config = dict(
    num_hidden_layers=8,
    hidden_size=768,
    num_attention_heads=6,
    num_key_value_heads=6,
    head_dim=128,
    intermediate_size=3072,
    vocab_size=16384,
    hidden_act='gelu',
    norm='layernorm',
    norm_place='pre',
    norm_eps=1e-05,
    positions='learned',
    qk_norm=False,
    attn_scale=0.0884,
    bias='none',
    tie_word_embeddings=True,
    parallel_block=False,
    init='normal',
    init_std_qkv=0.0227,
    init_std_o=0.00569,
    init_std_up=0.0227,
    init_std_down=0.00569,
    optimizer='soap_variant',
    learning_rate=0.00224,
    beta1=0.95,
    beta2=0.95,
    weight_decay=0.072,
    lr_head=0.0045,
    warmup_steps=200,
    schedule='wsd',
    decay_fraction=0.733,
    decay_shape='linear',
    final_lr_fraction=0.02,
    batch_tokens=[65536, 131072, 196608],
    max_seq_len=1024,
    doc_mask=True,
    train_tokens=625000000,
    max_steps=4771,
    dataset='wikipedia_en',
)
Each number is 500 + 50 x the weight over its row's rms, rounded and kept within 0 to 999. Layers, rows and columns count from 0. Numbers have three digits each. The size before them is the row's rms in percent of the matrix's.

# layer 2 MLP down (transposed), 3072x768, rms 0.0919, rows 1358-1430, columns 288-383
098:483548454452410487533514461492483475509548475373603449489462526594506576438567528523398454525535512527543534481468423481524431584432474460543569507531519502593567504513517546513507444456545479621457530392534602507423526519596458522515505565506581551600531516514488574561450445581498495450
103:478489566540572443502435524411508552432521500499522533511481499555504509514512535508553475530535607522476651633505562529528562549507478457488492510564619509441547533503544467500540513555559494462522498486546505480550601453626483419492520430465505468561507474661484491473496525468443507559
093:446517488557508490512454512406556417519486476454453476381395430580596472524538461490443491499512501503472483546508540567524494473471562513539556438461426506429496511504517459495408517483468533499612614490559494592557463434560522403542541581455567559504408460592485581470470505507576514553
109:480421564455449531468569531491589599541489523427503397568499506604562474461559596459468561527487513469463535455560474525555487571470540571516451399582438510421499459447553440558554536554467488528435459448501464468449529522545552544551489426549453445515498560460528505438523433606596429488
098:503553480426432555527587426484468520535478582434565556508497498510480564402530502436507454541451501515467463421478459554542476556528401420428645529430555506474352462518439542550438488499507448530470525431407513604487548441538507535471554431465519427556516553566438464536510512434604558520
101:540537499412455464546490527513474443421468483465549374505468539498509495478462526473448489581511594518538476525501519518518487564536493572480588501472500566430373490586476485473536482515565520555501545457498487459458415458532540493482552511493529567456546466566598571467467527562460443435
092:470564512559510459542524529444448658510453486467481451592484493526463474464488523432543449517495486588489427471468450529488539507459506412530513505558494514504510455506421468484473439557480415463527558520433391436432398476458491437478502391465590478573525432521488377492512540475475487577
109:534499544521497502553468580443365472434532423568451516456476570511538542494507506575469487492558429367458495470538430475464481558470573517546595525515531364609468452527478511483569394489474477503529434419517475537445356561510503550549483544457512462539526390498509475503450465491492523415
107:497547499531486418446456497481444443517520517518552468547479487381418528535465556510476510527498505460511546481427476501510442528518449482547471501571413549554544490498532500503519501513524533543438464577502466498456546580457437449474444442518565516531449465491550565515464478514583479400
096:547549512519490464454592502421530553529459510500379526568557471482563523421501506552490410482538459471490493514441578458600480493569508454462457572482513513498376521474531478548521475524540482411452613405537436512541431490538411435420591524442505464481468557581569534541590525491557515491
103:520494536485472488463461569446527554483478485543422564623522456408443524461496431460534507560558440426533501386579506530472421468686565489498453614514484505478516465514437464524563457479587500426466473519416433477487541503522504482474528502501407418455482568484436481475488505592450486573
095:430598469454497492533448461465521508460583539556518543410485472558592557507609544440492557509538545500497580394512520584447586471481509443468451464556498570480481462496483562543482515434450445527467434445532502460430535475419506520404508546587537538581480488505454571374457483419518475533
108:498562453554491564459465443469568583512546516490641562417438473524482553482547551444455580526490432578506480467438603553476531543462565432492546472364472491549500467513498541531522495517446435531497558519494507547515408521568530473450531473616559506506470491487572455533509423572493493515
105:440537503444517494399488541514534520579464542469534541416494473496494544496528529462606473531450582604500490508477519471439462550515543499582433532456394578567424491410507568572479563537498476522470508560521453541491493481454492415505582588508495473536553634399481510418460465511491439539
099:511543471518505503482635396516535501443554596479471330494402492539502557451496504583502551546597606419572435494456492373458559530513447501538501431601496564510500472506473446523602531528559480485540355550459400554509497445556529483518492556509585566462520500494487554464472470475467443505
105:398433479535469461482531469532375507515491595483457505600565501457498426512451507471514487505494539506494427577462459611545489598549473535489389508511434571459519459532540512471505424557508385527467542508557573388524487537490447469427512463531491567576558550489515499482507432584509500509
085:600577464416478474495509449530567513483443493502512443490483493453496462519503554518480507443543497536560520544489494497478506476541481506503565521530474369502525405520459561417445413457491482524472476533455394521574476465600534597484533506523387463510499535515469516550480428446548473437
112:528528520560527532438577486459468524437598512430470544489578599525471428481500564501480419540567512489424532405529528506572433482476459515549468501528443445519464477420448430485506529417507401426496513613494448411444524431488525599585540487513496435536493477555446476586525528482558453403
099:466477532477476518610476491491446412517421510416469536559442518432431495605566449526578561550475464445464574625510476428401579484492465465524486505435423554435404454452540524443524440483465474476535520544493549564514558521450502508553428537518530537431542477486421483516446560524446461532
098:521476555460595533500513496486474614543506487473541600636489473580558512515511498475520511461450516608524494539482480500576543529464506447432518491509519515420503527478496431479503496512533534475469462529526495492516506484512526539612482441420460573532489556593501584444382584557522518589
092:502470479458503540478538468441553437491544579399567496408520610544510567602527454505578515540531502520546497458467477529415536475504497438492493492504544572457480473523506550543404535445509536564507453481565554459576489548578471559478516466565586539523461472488542472474548398481459640519
108:472512455539475481476505438493416414525481512483455430417439455528458498561424595541481573509570502460509452543552564438399528514431505482563480494566395489504534529493390438612513502520305553492516468454506515555388475499587527504441497480621435621465501462553471494451399521537466443488
105:461431529447555541471520441430541512495460504503519491560512471450529512504498471501503469420559477495481527458473517497529593457491624463474524420528612441447513399499453434521524469453478489561461416483499399461502480484488482506529413495479474502514492521512581480492495493450612522476
092:560610449506507569627470510450538461580452497537467510514489576470458402554425401502390488513554477511572568541485454402433496532472511504481496494437605441575499545537513458430485492520513490511531511441489513496441410519530508516476477464556418483484467582544460497434536529582635518383
091:487443563442530475521518496473492634502644382547545385460484497483504549493460471449521481562428571497539482444468415480539583480500492549510505611443479593553421494538534436488495437470528553524462501454540561501545499396495499527471418512393529521530456397431479455359481561577551510468
090:450498531468536606446394535443392427463466617523455596496502595572494432539548543453460467524495479555482465548514480499595530491479560510502533556591446485439458508591531519494504537503523529434489551534580499555430509444468491523484482459455505519467525494513475433491489391502508386536
094:484461540581463467394485512542599518528545521477411432538524586453558504500502480486477485450528502520450563509486498516499479500543549477505399529560464478536463454504551565541501490532515544406490430473474488479529492575543554410429530486469553494466500466502568562519512455561526476495
098:457458528547453552588526529497479521534512520568406459508485459517557515486456425533562415542423500351590508535510425452451511493575539540480470433439534467531512425542507558453561538621500508510549453454402492503470461476425558494588490483502416507492515517473447513469460471418539500474
094:472593527503469531465504543439539474482459549527510429530633402604479437541392466444482574521584487625462475441494542419465552609575514515458483460443523565451509515532484536506552610406481609572557495461595497595444547441401544470545476516516495574547560473441492440450522425494534498470
103:491468459518514502525562455566485548588494388549513546472505445467450481528504377498514535441442441537491524575545546538394455514496472416510492556451536500573427566508499496542591540512436613485500568553487551506469522549457540527486522551396487474512524490484497478433516519449528509488
095:487405481504466468564391560474594517467489516543471437446533559591501451471465541454521546411414427500452515500545455484610445519516471543516446466452424475493433522516520579569457472536555559484483507461523434471523472464606501457595511474453557458492466529488509550469548580536468466578
092:496422433462523536507527495533611447422457500543511520537565481481476556447492476555460549477529526586513439474485460461468450495507530453527391543373486574554465527535534522484507424462514531483447491456569547437489481465485485552475473446443383462514457375449446604505569495498460458400
099:519619561458522511395454526569566480572436527436545511416508528539499498557522481576456566443482472462510415502492452483531530515476488487488603371526475593551474579507501506477423511520488516410539444487531458536491538438508518506578492573485424505601503515487385597540528549491552488459
096:631571485465542467575564539547486489440520569515433396442447468529476450486495526509491521432415605459549341580485545571414562492585573487505498508469463509351458484515523514516508471463508498534504513517519485400508542418515452441530547510502546463423576464419589531542495507528469499556
099:529483503508493514508445386489570545479520582454507495517498559541396425350519481484530478485520548496510590448534487492447429503424432434540528593450580532563529544422586543580520362573529509528514580508532452532486506526556494514517506542503509543513516622439482538467479491494459474488
102:574545556474521532439497487494530482560505579511553525546562536469493556436451572388454410563575508466383543457581496590440502443436451511512524494484565582439522545470567562653480495405563496523484477458496555540516536553619508516550587548545426521431453570552485516530451505524475480465
097:556485378522526564520541499435498410368437472482583514524494502417569476504645473549446490608487487471449575505486540535530483531589434472445476508513552502488602641457573492594462599507496564619486472474505617502457455567509533544520551518515468447459541431530440511550481523427480530473
104:563563554453496462540509506489479553635523538523579478503517474498447550485502488483545435490405473494456434536505395512432534477454573466553451518469504577516444502620568507534450564521505500526484515587558480530470577484412456489511582439441468520537537603457567523430514419495498510547
099:425541524533433465511456522493535476495450451566519546501580536473503485524548560508533489482468607499523512524443485573442535475448486542482540495499358522430520533670583546455493529594529539523466518479458449464542449544439504538493501604573535509489603517506503472456530559591543550518
104:575459441546486433519481571552478516444503462414481444445496581548558483504482435513531556599392465482439566492446458483524547437465487514425411521545473585511492460477431495492511429504517453520554609572539489515518450413541446536515493435565405531456442516585589479456495549498492491583
105:469435468456537519500470498369442599501486469583553516478589440454533611558440567426547513483548553562442493521562533487484492484473436531512518552533523565444384502611470542480516571500503474514521516460515574562536500478536413495461540516529436495551476493501497562516423456547505507448
095:507516477523493506548511502481514565505509511432436540590467533574466573523424527526431510516436537461618466543510506516469510451529500488592420474579524528594516520544429425440567500468479488443471508593580455548517537445512479529409457492513471525408432426501515527535490501499486459495
092:440526577401445517469598575588533513414422571547492481483494537496528530490503438500518433517495512495626486479455470557501487415509374631485569525475471514511526513438574427510525494567480522401470513575575485507586528527479471436484494464429554485356518475546571421493620498387432525471
087:495383467549498473508504462458429570468464504476543454521574484489527490412545536404550474481494620454528616529467471462562494436522548532510437542593571451500452429535564467491459516585452362544535478507497480476550400488498479576497528512506579504573440459548432513522568482451492512448
104:547464558591518565488618617507307627567574482339461486517443556530521503448457565451488531488505484521461533446489458480522483435536440473471497473559538480566494542476500520520527539467445400539453510508513515468556516482491422524568405524548499522486529572409482408459493498434482511451
093:425384529458441492582689455467521462575485514519499480511491502581492446518424499443464460485451477594419476512589514427498520512445458538503560490597441465476527506596504499490459525464499571532575499554436462530583454509528473420529480508417480497457525580528491464547457531463425514474
104:480525539499470583506475544388438538566605476561570471489484493567523466415433473511582515467466492488497516535475511460523506565500532582411483469437488657521504435473450520424509535453584414534479566550498447484559528571481618596494563558547486499517540485497531508480512577517462513436
095:462499476538580441503469442520484386450469407421505530563507476477408534440590551376538478542515556453454561510525384508506478528474456552550469552560461507466463488510411497568485422489506483532476500471513458591572469473561470521606439539568510547496515523515418574454467553501457492498
100:546505473367502549564512490484406375484533459502527522490509473480494508434483505545503427435472467470483525567505517465460485467476452538508488533448460429545454517463444481547587568553512448518441494378564505484530405471484551596510413479435495509504491550512542520510503568543503480517
093:514493529531547479570538499462506457475567462495444482499492560597452570491400527523497509563478548392537505429562504427525531506473479489522465499537507485518456505415568505432569541504445386607539433597513567497555476551542577499502570581596516498404409474579520544513576509504570526535
089:503447532548461488485520622395485555420528563518416543510621454581503504488471698452477542460465483473447486535547483509387405523470481436582543486493555547527520535449479453535520474494566512564476480343611504558474554523588537476565550650492448450472570471448525458488468374542441578483
097:524536483458481450493418530425514524544533428549544509482402547468563571505490451543496460467542454482543445593503540549444396562415530506599577535493491490510437556465514472454462509485478527501493487482443486429465471556473411520548479459572549519451376455558468514548417538500491489460
103:577532582531530425487495516454548480534539375471530413459507438457440475505486544505564485495439520507516565508530495549473579580491431514574522455578483484493497521534460470477473536531546520423464514438447490484507532545517598429476478518489448538484599444454512528545424550470502526451
094:456553528452479525461554465404474473572506498598545546575589537539455522466523464492492434487527549458502552591538517546465493531434454477572531545518518568529451573452569473489411474515619547477430333520481536540485580447433421526467522525509592520520469421560498431493473472527529478448
095:483468468500452499402429562514531526586523486490565530453407544488547458512474465585483419525547584493494485544506568591466524478522530454438617478455525478499558556447394517529506494519480522621383409600462546485471566506574451582530502436548564499534523423559457457488474589553515479393
099:526544580417584480452544470573467483458408555505537457530448480528519414545501577478525487415551507505521524542558534545532552504378544430510458555514428547504580512526500428561483549551472494461454487580533404477436362393534596515519524558444517469423541516546333448478575549431503451610
096:435497503563480517510485471503456509444532487582570557558499571530482517576504513507532520514536495465495529567461506490460474510495469459520615512517512516536598503574497428498424492486551475491524565417497536546368445566457428449502499387549498450454460557553559509516447495523461426527
110:499551490483446552579543539526497438586470540522591509470485465512495467455409447551494534534527490530485521447476416468484568587515539469488479485427503438479561487580471544587502593541585433494501509620562482528421460508533456557476545439472502426586520556505540487416433516555523497462
111:498541468515552472467521487525539499464408460507508523424560471506541421458512486522542603498561464441530522500483514512520606497498488539528496473564513482503476502536457493446499603438468409465473452485459502512469423499550503515538471406496451476563489458593537552503545442433463628603
098:467455506468569402464520404426496572553526534517606635516599435494503458584494468563468545438346520475426550424479457550492584475532449495471439431483525474448510508498606504535517539629477528447468519493507470465462456585448531470513450544634451566488404489517476482578476429439496569482
099:479527490397451482551511466458514481395517474420480536482529428438485508491498455497465514487458528523556484534591490450434504436477508519434493493509484483493435533467471564523501440405468469507482567556596521489490482540465527521631453510407504458528502491455616517465521546494408559436
103:574550489471493507436586462505544520486498505491468551536457536522530498512531477458468442566496457559575625537498500500442514565452421497511496394496477520495511540414567476518541481511400497445477477469412487427577442496458454481463536507439499496587475532492526512494493549524468488447
098:462458494494582580538604567514486526592578568492581487456509440563482415414526512536469428457539462480543550428580470450507444435362552571567469507566526474587536505435529480514444436513528555474480439482550408484489559455571458528492485488496552476501557425513523501448540524472496507534
104:487585534434423525559439558443457580413538445592455492379470536495443490526498527491417512511468560608477486486457523487549530565489574437622519480451503513422506533399588514506491418486448549498458543518499630482553512480528439521508493545438465558501474623475450505492489615397553463612
093:532448585557459492534491565510559533570555526437481447528456505502481523491498533449477475538523548427595501403476466536474506553372423584545565451495456498528472549540466497538471450510541516506420528482517512517480438524518497470496519489586574508487468465422422441447537554462526445516
102:486459464530472566532531435480546433409568480560455503441545406515448573579463473595477497433533417484594467471550598429539533461522490518498433366497570494442488566419509573516555409485516558533441571518535477502472489478464493510501536453446520619607458529487485494497482500530496478582
102:486569461518556500554480380511505547442458398499487385531529512494514428502528487546524522496531452439495524514526532388474465554587566589522457539552508374527521424523403417484408546486519434548485546483568484496475465463442510548553526487559523496503585572461568519483438489509478500599
093:488511395521451551528512567494527531437440500500423489517460589563470486474496535427508558493467532472589408410458533440522533506523478516508511476562450530457425526404539488592476509488388421481522493464546494502481473501504477543460484487483546430505556542433445519423548569473486435534
098:607556505472490480453533556552549451507458493508455505518569482561481552452407410467471466545486554523511514444445495471510373537420536506465526503512497452512503537609434511545504458428489524507432471490558561459570486452606568507462485467416491458448454464503460579462503566578445504571
098:454483464437445500483559463574474494423585547468537450485420424496524508642522510454469482492491519453484480471547401402523491515522459556457500522482407554570590445517637485424480394517439535509545507410504538540514406492424443528555544494460548519500536393446533521504457491457588511447
101:426514506526498470554439415506487485463389435609566542437510427520456485502522498452459405450523536509454515554480462553498561479632588489562426483484510474513451464452398433437502520564502586535499574526490552524490481624521456472534537443526434480536528582509575436525551466584519534514
096:568470579424549510496516428552498453520485453495528525548485485462468476523504460551466467458516484483474478472452484461478466478490565391543447461525426363442457367512525443518411492540583460522507350585556603560536491432515496432632582542564524516598529558542543518533449498501554493462
088:472463524502420526530514486536521520437529545529431548400541558440482467567572577454565564508563478474485494546510500499535514497572492490451500476485521550541489536504505527433563427563514456495566406532579498469564511420510540507390441505470464443486544474532478532580526559500549479444
# layer 2 MLP up, 3072x768, rms 0.0921, rows 1359-1430, columns 288-383
105:473519431442548445474555492526485502563579449454380537555476524465527446469478427479468549454475436420450495446468505441483414495499441491472538557433465458428510477448507501549439553497430549569534533551520520550437530516468450543560548479516418551467399557473452571530487530604528522490
091:520566494503521488539526494468498460588437462554498464480473588556559502411519448459592560566418478518524567475515506520546469465446388494542512410494505463593490398487506600499531476477483420432530445496458560597499575610475462546472489451477497528644426431486630544542459552554501564508
109:415435464513440425528582484399529597445427461610461462449481599618563581505499386483540534527500507543462510516468511484459503446539480606509557494483510526458536485502523561481568493538522470438477381529465461548371481576586502535486532593516450514573481476604546569473456533506518520557
099:536506511446466451591472531521480496381446492560452540494556456478489495590444481413456566465525452487586528522548494470439516463405447438541627471514592415539410466404490528451491504548529518517517519394450510494473487522499503469527442482556505469534538504412395542501485499565488489537
104:467497549567494592401502456492436522483531538589468416565485527516382460512567545505564528505450510583441446514479532607417519498484463449474476532521537615494506514546544493566564524522528413512591430506421456479519432565475423565438517433501520554460531426564508498551598500564545565489
097:549526455455571522493535615568493564546614540571511409466383529516522525521392493485475472522401444483543416498483514488450479563484473494507591538499429516520525491415492561547514535542492520536437453502407489529462492616484489555493483489582425475478458515604541559464572481478489501501
109:455562456496513536456553554567462474574542484470563576546457419529421443501502465509431580503564519570468524424552509506485518607459443502576604546578492468485529486572451484428557543556480580572469464532459516458513516428498510516495561542582490455456459471551498538492549488569411491456
107:444529501571479507524589525407528530549506462482532529548548545456448504403534493424522593390420529482401559566480501505474547487499462401536570632540541495508504367508520596586526495452383496577544510456542569527500539511660445495537448532425596554471509490498462469510482557503442460564
095:501501485452489491507473489451357507518591496486499486548531558549430486407484479496479485492427417478549501427491528545470544465466532519510545488538581504522538499586563436524443488497534558513442519500470640510454486520479467515540523489433467504461434543424583444423524625526464507602
103:446490495398555497456578547515473495521437624465530524484516536520483559509572513494481560458503469546521561488419455599421462534435511463498486519466581480504541501489459509438461507527444611483554385544492595427547536540480463493498519491436520513505533538512551464517491382451513363467
100:490516486410484557499570480563571553529549535478485499492545409489422553449536458466459519575514422534489513579570543562551533533492590553476539529436510423506508454464521494521451579439524486509549488444561466496463507467506517556424579490547476461499494427585506497432466534517503494480
096:574527491467496544443538479516519499509569442462593495345492514425586519546506527476467478474524447541492604608524500629537464534473596383474613531528498485576513478556453507524508526503506567507492515490521505513584516513435445461444438467462563563423438478540483486503514507363540504448
105:517484421482546570453479539537543520418572486504490463435452577579558477515595639391476568421528484571434507454468545526537511541581466427507463577524500442420540528388508507536488455506416401546546513544528451559473472525420491422514512454445549508534510504570552560562474539507589499500
097:542565491558429537521495542516504576499478584640556525476485501597406516504454584519507574473518511604408513547578549497465514438561567444509556484537557468543462510534546599488563523479525449501527389565574471514510573510429478578443537466409517508604539532476559547463515501476517533415
102:527487542544503517490575511415459411488522482501401481531461437380553464555568406489525459531504498511498549510479485469515590414503493472492566533406577517512512520548522515472641467506490502558450549527458473504511375404441406518534612560501527565464514552416587447581524541483535462448
090:488508481504571567523406447471496511508522431509518576476515524382438491420532519502495443578529435416476500478539494506480427568476544382613469470557575505533584422512602516536539524533446531599472524355585504514496600592552410526410510416491494481518562424515518586460468492508509512464
111:407450492438519437444596419450406523506486482557428524500535510547517580488440516443457481517523416441506516496475538493567484534423517453455466489466460469444575439496477474413553465517511492498570440480404472570514486455422440514447473494431465513464494497486494493480409487452431500568
101:504590545535461540509512526608489482492545556536491516499447536530537564523553577481511552528470484508538476520473550484534594420489544575467545503503466625504558479519478514474576509504541407468459551570543430451464469490406528505532475574517453554508509445495500470615462490378472495495
099:467493388558528493559466455557483432472523491407587516603462495506504593422490464496445481385466435571412448520495449433558472504543535423538492538466492505495539516521454480439558493541448519481556510460545508469581454473538438487595486525490514514522509586515565498530530475465471488387
092:502406562513495522475513488463486561440534483526417470561484465412486469473528589505512469533553467590541450529511650573446468568518510444480461502481510539555571518535540479466490423537555536478524461437517401456434458395565525566478553560585460487391426459509436437461461540546613558540
107:543494522425518455455407538458575503569475557548460514521481476425448510482559524623481557483502432473399412506518498451444454477449493415464691489632460557415441460483394482571471527467612481517578365490599545466533556557487440518511496502476510603439568420524491478502542508542585536489
107:371562406537472500472531488588596406522469512555477540592401483462446545519560407552523436567531441489512561455448470452583452595456429423514518427560554425481564503532418507475466462501405629497438547517520525487423531569552486517553470502519550547534525390558546535521551432593536465430
086:490451537471517478453512491493536467403595464579467553514547561495359556472548523532514503499465492474480492515454512459484511448452534546496529542447462417535499491454532434487458489527522485471510535526446560482527561565531429537511558587518461463418496448519447554530523495576409484546
099:608461427458531488434509553518535459421536462453478421443492497447513572539432439450450594501519500468546474520427481528555500476538616540492504552524390481569481498511455416502515481440486465534566479518463490417495474577475466550518494486538537442543505426602432536553556534552418550434
090:596510455470458548470443454486476495516540622508440507576482463481459486491473520512492536437556441460568471583421540446521533538530443503542491584451490554490460467437527508466608605513487505440424473519467582474443460508477554434500502545554437567519405604560537439470420530585489503543
091:549474618456495527499482540496492527467495557541493541450540457537441417500469590512421497542464562444417533520469501535539594414472583458504555538467559535566380500554502500464544407542495450451606550485555487440538541467492529525491534469466467496474573522433524525461466499507482490464
094:471565433554564550438473457540480423430470502518443512512498486527504488413462508514537464423524488424606565462473512504452397609620475508557555502497498473457471439485504480517495558507440576464569465482490537436466442501536435482471575464459471470533392488407463435565559464530605453508
091:576497568581512550479582424473609594464432414583482487550624499524508448515501508545405463546502527551552496531635566429450513548462531518425506483428461467553493377466586549477444594432439445463507557486458590540553533418480457472520471462572522504443432489554546453563542521482424496527
103:447447526572557521579531549461470439479555605494420493484354514445487558480511543413514543464498533566495529441561507432437449484475507383476496538574504463479456481501511489565540539560544485516562578526550510560549480509408479447450514617521405503515527492565430410553463525542658561541
100:576421483531544512491438522555439414504579469459554449530507403459480440541451499463457490432519516531485475553518456519521504470492476458505466390395598489586507491553427510533463500550525559402559476516500485513546332428530449600477468460523423572474467528570529472399473526498490528462
092:565566501542517500467490528456536405481485449419533512559481482489449378601631603532474544524454452421450552586519528503418571518449499421507480460559475520522503510608436506521455418479597537487497488526463496552438592450535469512474436474546524443589497488429411495504513523448490555500
098:398494470544507547526515461518499504549519506495509405579412496480501441521462521419606492468466520479489561481517448477568558453531537509555456422547472529577571502445527464383446567473466441421563419500502529505548699559549476500473384493537529460446557527538496512469443476455619448502
090:562554566580445474490557522526512573548491422519473462513562451504487520445501368481449499564388483486578529457550439503505572448523509404505518574477482437500531580476617424467569516506508519495498618455495482451534470454510532579510503466482544560575582352484461518577497439522423533566
108:559423503458556473434637547397481417444552549527435639522495478468528523483503552569579479559395409600441441539483551532473519458550459498487552526456500532520517480587487477547457486544456510479505476536525447530431525452533547536432511519430551602490512621489606448553457561551473450503
101:577551394490533575487502526512495478386443564503531510506518465403485524534411449461540472465487491535499429441399380487542549499563556486423454419442548480357490460503535353396516421422567499542498407383480488529468463464499485496416520550413510515478484681447512491487501469515533432520
098:497460491537487479487514470526516519510513436515492526508531429450459489541568458447501511492527448463472557487602508528501497454518471466455540462506449544468521503456616509521492526567488473537503435424448439523525479522554546591552515496572519538485506469522454507341473484543470526556
108:554491455518554426439525477509479573563514514449637426555502498572532564458487440530513516382457538448514455493405523452362527527478609479541492478468448499473491565468561481488502572548573497512548519495545489407515485444482475494435532472530450457535458499437454507472517457486535483478
098:453507527569459419545426520572506498512428444565611417485527569464491539467474520474469561546518491472535505546494546493440570493504457512475452417496524410483439498545474452376472523512488459609421494422423505525555517553479472526467487515584431517491469493536557533524591567619475513536
096:488476406383548536468481461493548483565413393497452574563482594482605446504502482514498549452470477502490458455475555457598465523485522484499389425629512622468508482506428605470475458585423505504567537512480580525520511441491512476496536532547583527523529369506487525492474535561472536399
102:375442509447532467580491483566511594456514446547502466440560501496511467522532579438509463488579454590471498532454495506588570571469424526539517547555503530554548460484431463392510541444457489588466537508528503529556473415547432542533553496464493550489514553448556558438503454469578439436
097:437443570528479460508452469506515523513584527511458571441538501549460524546471543515553395590546438512400530567538506613490512477415474461475539463468556552514527457517446504493497521412458586607499516530546529587424531493494463554578526508481595492640599457671501556425567513540616432510
095:482465519540406426480532516553478510535565472511492469520527493518474541440514545506421507511448499523503425506446411450481495467495587561494413518485432472457551493435493477456507472565572505455566498538412439381436525465607554493519498492406441549451581567523464417546450484580562408523
083:467445475437481519505496536514501527524462535402448482552456539501433507508495481451539542522495530448509504573449489520523432531467526470544525497517497499547519513550454426532410499540440510495575505579498504501503508494427469527487442511494576543588524504546613495505398358480555438447
102:554564520473512519498436498603520458511427479410560452472517530526425530576561513518453459426452501517460523357529518451566543490494511510499499534517585476482462526489579421543451609473503468499488420515470571530589486452425515474494540458570549467456509490504552525447547458478463563475
094:530482491565581497522549534511417479457522497576624527506523528481519520483539540497514527505497558399437495463495526487517471506528410536446627460605562518506478475475503453460556465539513487541550574502537528456512394593473555490540498584467553485533478471461508527558474485437518426488
100:404534575608497541498485522580533536523512484511584464485561420481559438500500474449559512602568468481471494512476385500496555457554560417504545504491570597462418450605517547456506451471440471467419574505494574491431452474462479500551475501450479494481528501480455487513444503443562515544
097:498598505581525459506514615527534513430451452383499539421462549528517435535515575411521486512419460453438464529499478487508553482460420496487483479441500609555499462584529471444503493500500462552506506475552471457415461520579490465498498569542466536497539476522561490548471506486507441548
092:513593519494547552530502434511473433597523446484490619490611369512482500572428536489437544533481521519614469469528489472541465422463475474436514398460477515455515504504518484419479568568486538542515470473536478410514450529475480478499452407456431453581469521497496461430506580530521547465
101:523556508549560513510520507452511500482510549449497511570541430487447558574432475576573524521503521520536468467575536475490393555404463461523460440465567521538456510472540458434461486469492573464553548428413544437520444475516489551488595441533504567504491630579516497541466425487607510549
089:583527530561489409457441495544564416580474544513514447593419535458483507591465522550526544487540581593499526486465488452502531525533496349450411533482465499466568576509545511467523533439431542509576523563440542410450442500480533490518509543521469495467416498513473429389543541554576435522
098:518466536572501559446566483560601538521546455486477392478473539522497490482480501480514442510430555554480485472490564478515448566603515512497459504459483592533483462429500518565501589549472584494471339531513548530437410505439557472591511551477486480503556427482430515529425486523523510577
109:457495535472556536501492510493535425577539500505427526542479524520503530478527523464402528561486453510427522484380494498446546534465430391489533461436507508591535581435480509498473447629474470569449545505480529535533499452499479475595514427478496557451509490515466616493487512471517544474
089:449524483518454484486470423605544543374508489560484507544454444460512483505461471508513457558459477559527508495520528477521528642507499535536536532447611468525508512504451453534491514536580493580471535491501447484552490391497436540490475488489517416594539430532558399499527538485507515629
089:516451502566444512529520395475496541584374489507451581555519405444482461497437472442583541408461411468400484520409552469514540522438478544470496526564463541505534499407463468534428542489483484586571572581569468436590563517457577564596542505473463524518491529473468462435463412588450581530
105:556462451449547528520423511487433557501559420518557489564551485490570546495515510560545472511536508473566367498537510527556472556510458474519581465435481483604461513452461387503610529426519488461474650508502458476621543473467486538463495489527499456494549490519466511472467515509428528479
097:508510490434467536513451471492613441578366458534563415424439485529479581429547482543578559441478503499531401461433471587458488511489517441487527465541522517473517495441449429452481487554536516386442621442512513489565487477449486539516497545524429524665465433465584498496575450570402449506
111:548513488473481530452472529476560514523598504448510454547521451449504477496465492594520510486509533498520433459528453442451492526554573447505539510546580395497512472552473468594490515438594571462561496577557560449558426540560519512471543524427515487529598495548557530441555460556450484408
108:439492550488539535462510409538486551443387450472463525522485502530482445470567472608457487461472527531519393518545528423466490609492421442494434600574474506452478579502356547389556585498480452506493499477528457472500470510587575518461475438507410560477486410548446457499551502400526557538
090:530513386514545430506459546416520530581508424454471514584588485589544493471453472388499481517462524470452470461484505546455457500486605456577525551527423479573631522608634486521523401489481500488630448465593606485505458543508463537533488437561532559462526453468452489485507537536554530518
097:515430466434554487432554445461444516451498482367464467525395475436555481535519504471448463433504586517503464494500569568490407462450463492481500473518491499536501449418428399446497412385413403484559570584448492372534521488532575520556425459574442517484404469506483590395523479379494554528
096:537427551524534519475405479610485516574623425489478504607483486535537419494484508490445522495598488470506552513508513468465454526436499516499453480505471450517499514448494503467445479503534628453425501545461501488597519469440509600455500448523498549544507519482511434536500484408525512489
095:572455480562547393480523507442474557482545418411596543484509511515525548500521422502489462473543532447489535452515483505522572503497411510540454477489561463540413480503479637473553534434507495459485498522491490506526402545422543528586533566524519565511415546494493421466457483467465439440
102:473533491548595454552478616506575492432435423524563444480413457462545486518469463496510524438422544435514462590575520477511499542529537482421454554416572503543575550634539540523443497466527499432568537432469429422445486571467597576477440555510421531451508537529516521490536541518531525508
116:539526476515521489489522391448562544460515464494474538570575480379531548530477503502569461554481540450428602484492546498567591438459479466480486514455519453476542540430501605438514486465460553472408468502489505516549521529517593517477501559430600537580512438487517544583473449523455413501
102:499542431522512463532641489470518506522562480559493532502439445463492439472558538501426573429500579495545545478544552533583526530550409480493434536506533503566451564496475466478584446517447497497426478456471488483446550518519535514503483471448526509595576515508461523530537494434515537473
095:576481492576501322498499504573469429446512461518547483512460506513490434439493604558433515470493518572555516520520555477552608484435481522501469503493535481440577513544563536427421482480505423468502578483517506530478495570489433502479536454590529449437564416467561555465477445467434513506
104:551493439453539580450548411610570435483510470505617503444518426585483546611394514558469465543439531533438577558523526461541422504519555485464461565447476484526479475507568512444519456525419514446555450527449523376455575473473589599557495569488512562562422395467500462476484488490469413548
098:540597454407466519441483519548534456451498543460466509426462590452407464601537473532535501565508471500468554536473545489554499431491555480431494501571451480542560458524520529529406518529599521524452514476552548502445499530547437529481466393534466447482478492519532614587445395543522450499
098:402506449525526503488453518419504383543529559385518552467490488504491461540539572513518588439477470556406533513446510585624429500453596474499539520405473365492551549549505447491416515489443545465493517440473498470466515541542496567477421464438426463485532511543451538502504474555514417574
100:498491540554460506559434529495556530545469482566550482577565431496467551557503562521531449478495510540406466442513452558584514424506490451494460544474523501493571455340456522524536548577485504572494500493473468445525500517519514457480479476502435419498516485422484477548569435487535479532
095:545402516527545489531505484609555544462563441501571528587437426500448491454565404482424552482522500567571502459453507500444546488506513452493515462543463527473427500509417458548528500574596536569488503490499506515398557392437617546497496491474550486454549507564429489556506457518619365485
091:523444610514480629449444467550454493572459527518524473532499567423465472580497524499547542425547492499512529463584464463499437515588530517451468554569507437535495438523538458524577421548505464553476432551413458513416470504464542504515520497510500489540459512447518468485478456560590480512